Weights of a small transformer language model.
Size: 13 layers, width 64, 2 heads of 32, MLP 192 SwiGLU, vocabulary 4096, 1.99M parameters.
Training: 83M tokens, 10192 steps.
Each number is 50 + 15 x the weight over its row's rms, rounded and kept within 0 to 99. Layers, rows and columns count from 0. The size before them is the row's rms in percent of the matrix's.

# gate: layer 8 MLP gate, 192x64, rms 0.165, rows 73-79, columns 0-63
# up: layer 8 MLP up, 192x64, rms 0.162, rows 73-79, columns 0-63
# down: layer 8 MLP down (transposed), 192x64, rms 0.147, rows 73-79, columns 0-63
gate73 114:69 40 45 59 33 61 52 45 48 50 52 64 46 75 72 40 47 60 39 28 35 32 21 46 34 47 62 67 63 36 54 29 60 62 45 44 51 69 55 88 57 73 28 46 35 62 70 65 33 30 36 54 52 52 57 35 13 45 62 44 57 80 41 68
up73 100:55 35 40 66 34 42 46 61 58 74 65 33 56 40 36 65 29 53 48 48 57 50 61 30 72 58 58 70 44 24 59 38 58 49 73 37 76 72 65 43 41 76 38 26 55 39 53 15 37 37 57 45 22 52 36 61 30 55 45 35 82 63 64 47
down73 103:34 59 51 67 56 74 48 36 68 59 33 67 47 31 40 59 59 83 56 62 78 40 42 50 76 42 44 56 44 68 51 45 12 56 36 50 31 60 38 36 24 53 20 64 22 50 51 52 36 33 55 56 51 48 53 65 51 18 70 51 42 69 69 51
gate74 089:55 52 56 58 40 53 55 51 45 54 80 36 18 27 44 71 38 64 42 27 59 53 61 52 36 21 47 34 38 39 57 19 36 52 81 52 54 35 36 34 55 47 60 40 83 64 62 60 20 46 55 51 57 48 37 38 51 33 73 60 40 51 86 56
up74 095:51 41 16 38 48 40 37 52 31 57 66 70 42 32 50 44 30 55 75 64 33 40 65 39 41 66 47 55 36 52 88 75 52 80 50 23 45 56 41 49 43 60 51 71 33 66 60 42 49 58 62 15 39 48 70 42 65 58 55 73 25 46 51 53
down74 089:17 78 48 50 39 39 63 24 55 21 46 47 53 62 59 80 53 67 48 41 66 60 59 46 60 77 58 63 60 31 81 51 16 55 61 26 67 55 48 54 42 67 42 62 31 67 60 30 54 39 46 45 67 44 36 56 39 38 50 55 26 39 60 31
gate75 103:53 50 37 34 42 27 65 37 79 45 40 59 51 47 62 18 37 69 31 58 10 97 22 55 65 24 58 32 65 45 72 50 58 34 50 58 65 57 53 55 53 52 61 47 42 74 52 69 44 45 44 64 58 45 49 36 43 64 57 35 40 37 52 52
up75 097:47 43 55 24 42 31 50 42 70 70 28 54 30 63 55 33 63 76 47 75 40 55 34 80 59 41 44 37 30 46 36 28 29 41 58 59 63 40 51 64 65 50 63 34 68 50 63 63 14 56 35 28 47 35 71 30 63 66 47 42 62 44 34 66
down75 097:42 67 37 70 47 51 70 68 43 45 50 44 61 42 18 69 50 38 85 32 55 34 75 39 99 47 53 44 69 59 55 51 49 49 39 19 46 56 33 54 67 49 14 59 60 54 55 43 42 56 47 64 50 45 68 30 58 50 48 45 53 45 53 21
gate76 124:60 51 40 56 08 34 38 32 57 68 55 49 28 45 72 41 68 51 53 58 43 43 44 74 61 34 65 54 47 64 55 27 11 39 69 54 50 49 76 63 40 42 68 28 30 50 46 57 57 36 60 56 52 54 61 46 29 82 58 74 65 50 71 46
up76 112:54 67 53 44 36 57 40 36 29 50 65 69 36 48 46 77 63 76 42 61 58 55 81 33 46 77 34 67 49 56 50 80 36 77 48 37 58 53 69 18 57 67 46 48 37 49 69 29 47 43 28 71 34 32 65 39 70 56 62 34 41 34 49 53
down76 109:47 36 47 37 65 29 54 48 27 68 75 48 54 57 71 40 43 81 25 32 33 08 36 40 36 43 52 44 46 53 57 53 41 65 43 35 54 59 73 65 71 66 74 15 52 73 65 70 47 36 35 45 46 47 55 43 39 47 68 47 54 51 56 71
gate77 102:74 29 64 58 61 44 57 40 47 77 37 33 42 63 56 37 54 24 46 71 66 54 47 59 02 34 69 62 81 47 44 61 56 56 37 53 37 26 26 32 52 67 46 37 48 61 52 62 55 60 65 42 64 36 33 53 46 68 59 58 42 78 35 66
up77 101:64 25 69 58 50 23 35 46 39 57 41 22 61 50 36 37 42 56 29 36 44 77 31 37 29 62 74 45 31 75 53 49 62 57 42 56 26 23 37 23 55 59 54 44 70 76 48 67 46 40 70 58 58 30 56 47 67 67 69 61 48 64 57 47
down77 096:51 43 37 53 45 53 46 90 46 29 49 66 42 33 42 62 56 59 55 39 23 41 59 74 96 32 27 47 62 41 56 70 49 35 24 35 38 35 40 71 47 41 45 42 32 54 76 48 64 55 57 58 45 55 68 46 51 45 31 28 56 67 62 74
gate78 086:32 57 53 36 71 43 50 42 41 57 62 74 54 27 50 76 29 25 34 59 44 66 26 46 45 31 54 09 45 49 42 33 45 43 58 59 38 60 50 41 50 71 43 55 35 91 65 52 29 58 56 79 65 28 43 72 39 59 56 44 54 34 59 55
up78 089:62 32 47 72 26 57 63 27 37 51 48 26 30 44 37 28 48 33 50 68 60 49 76 55 55 43 66 53 53 23 57 57 25 38 32 56 51 27 57 31 61 46 35 49 54 51 63 58 39 82 45 43 63 47 63 43 34 17 54 84 62 66 48 73
down78 096:36 67 56 43 44 40 42 32 57 72 83 67 40 44 68 52 49 44 53 39 40 49 64 56 51 61 48 54 57 69 39 79 44 77 61 40 12 34 25 21 54 70 44 37 58 51 39 46 35 38 21 63 36 66 53 70 66 68 29 30 58 38 58 42
gate79 109:41 41 58 50 44 59 54 37 35 82 64 55 61 60 58 55 55 65 35 65 27 43 67 56 10 53 68 32 65 41 23 60 58 41 33 45 46 44 48 69 27 25 56 45 37 58 48 66 42 76 59 53 72 55 28 49 18 81 34 58 40 61 43 58
up79 111:56 33 58 69 72 50 58 64 40 62 58 80 48 73 56 47 39 52 62 43 41 39 30 34 61 65 73 47 63 30 52 52 64 36 35 34 38 49 23 62 44 38 56 79 45 27 48 45 62 53 34 62 45 51 29 34 36 62 81 62 60 50 34 05
down79 107:30 50 39 64 60 72 57 53 62 21 37 65 25 30 53 46 59 83 64 37 33 44 31 68 54 59 56 47 28 49 55 45 17 46 64 50 40 58 78 48 33 58 73 58 50 66 24 43 34 52 64 41 51 62 48 44 84 45 57 55 56 19 63 36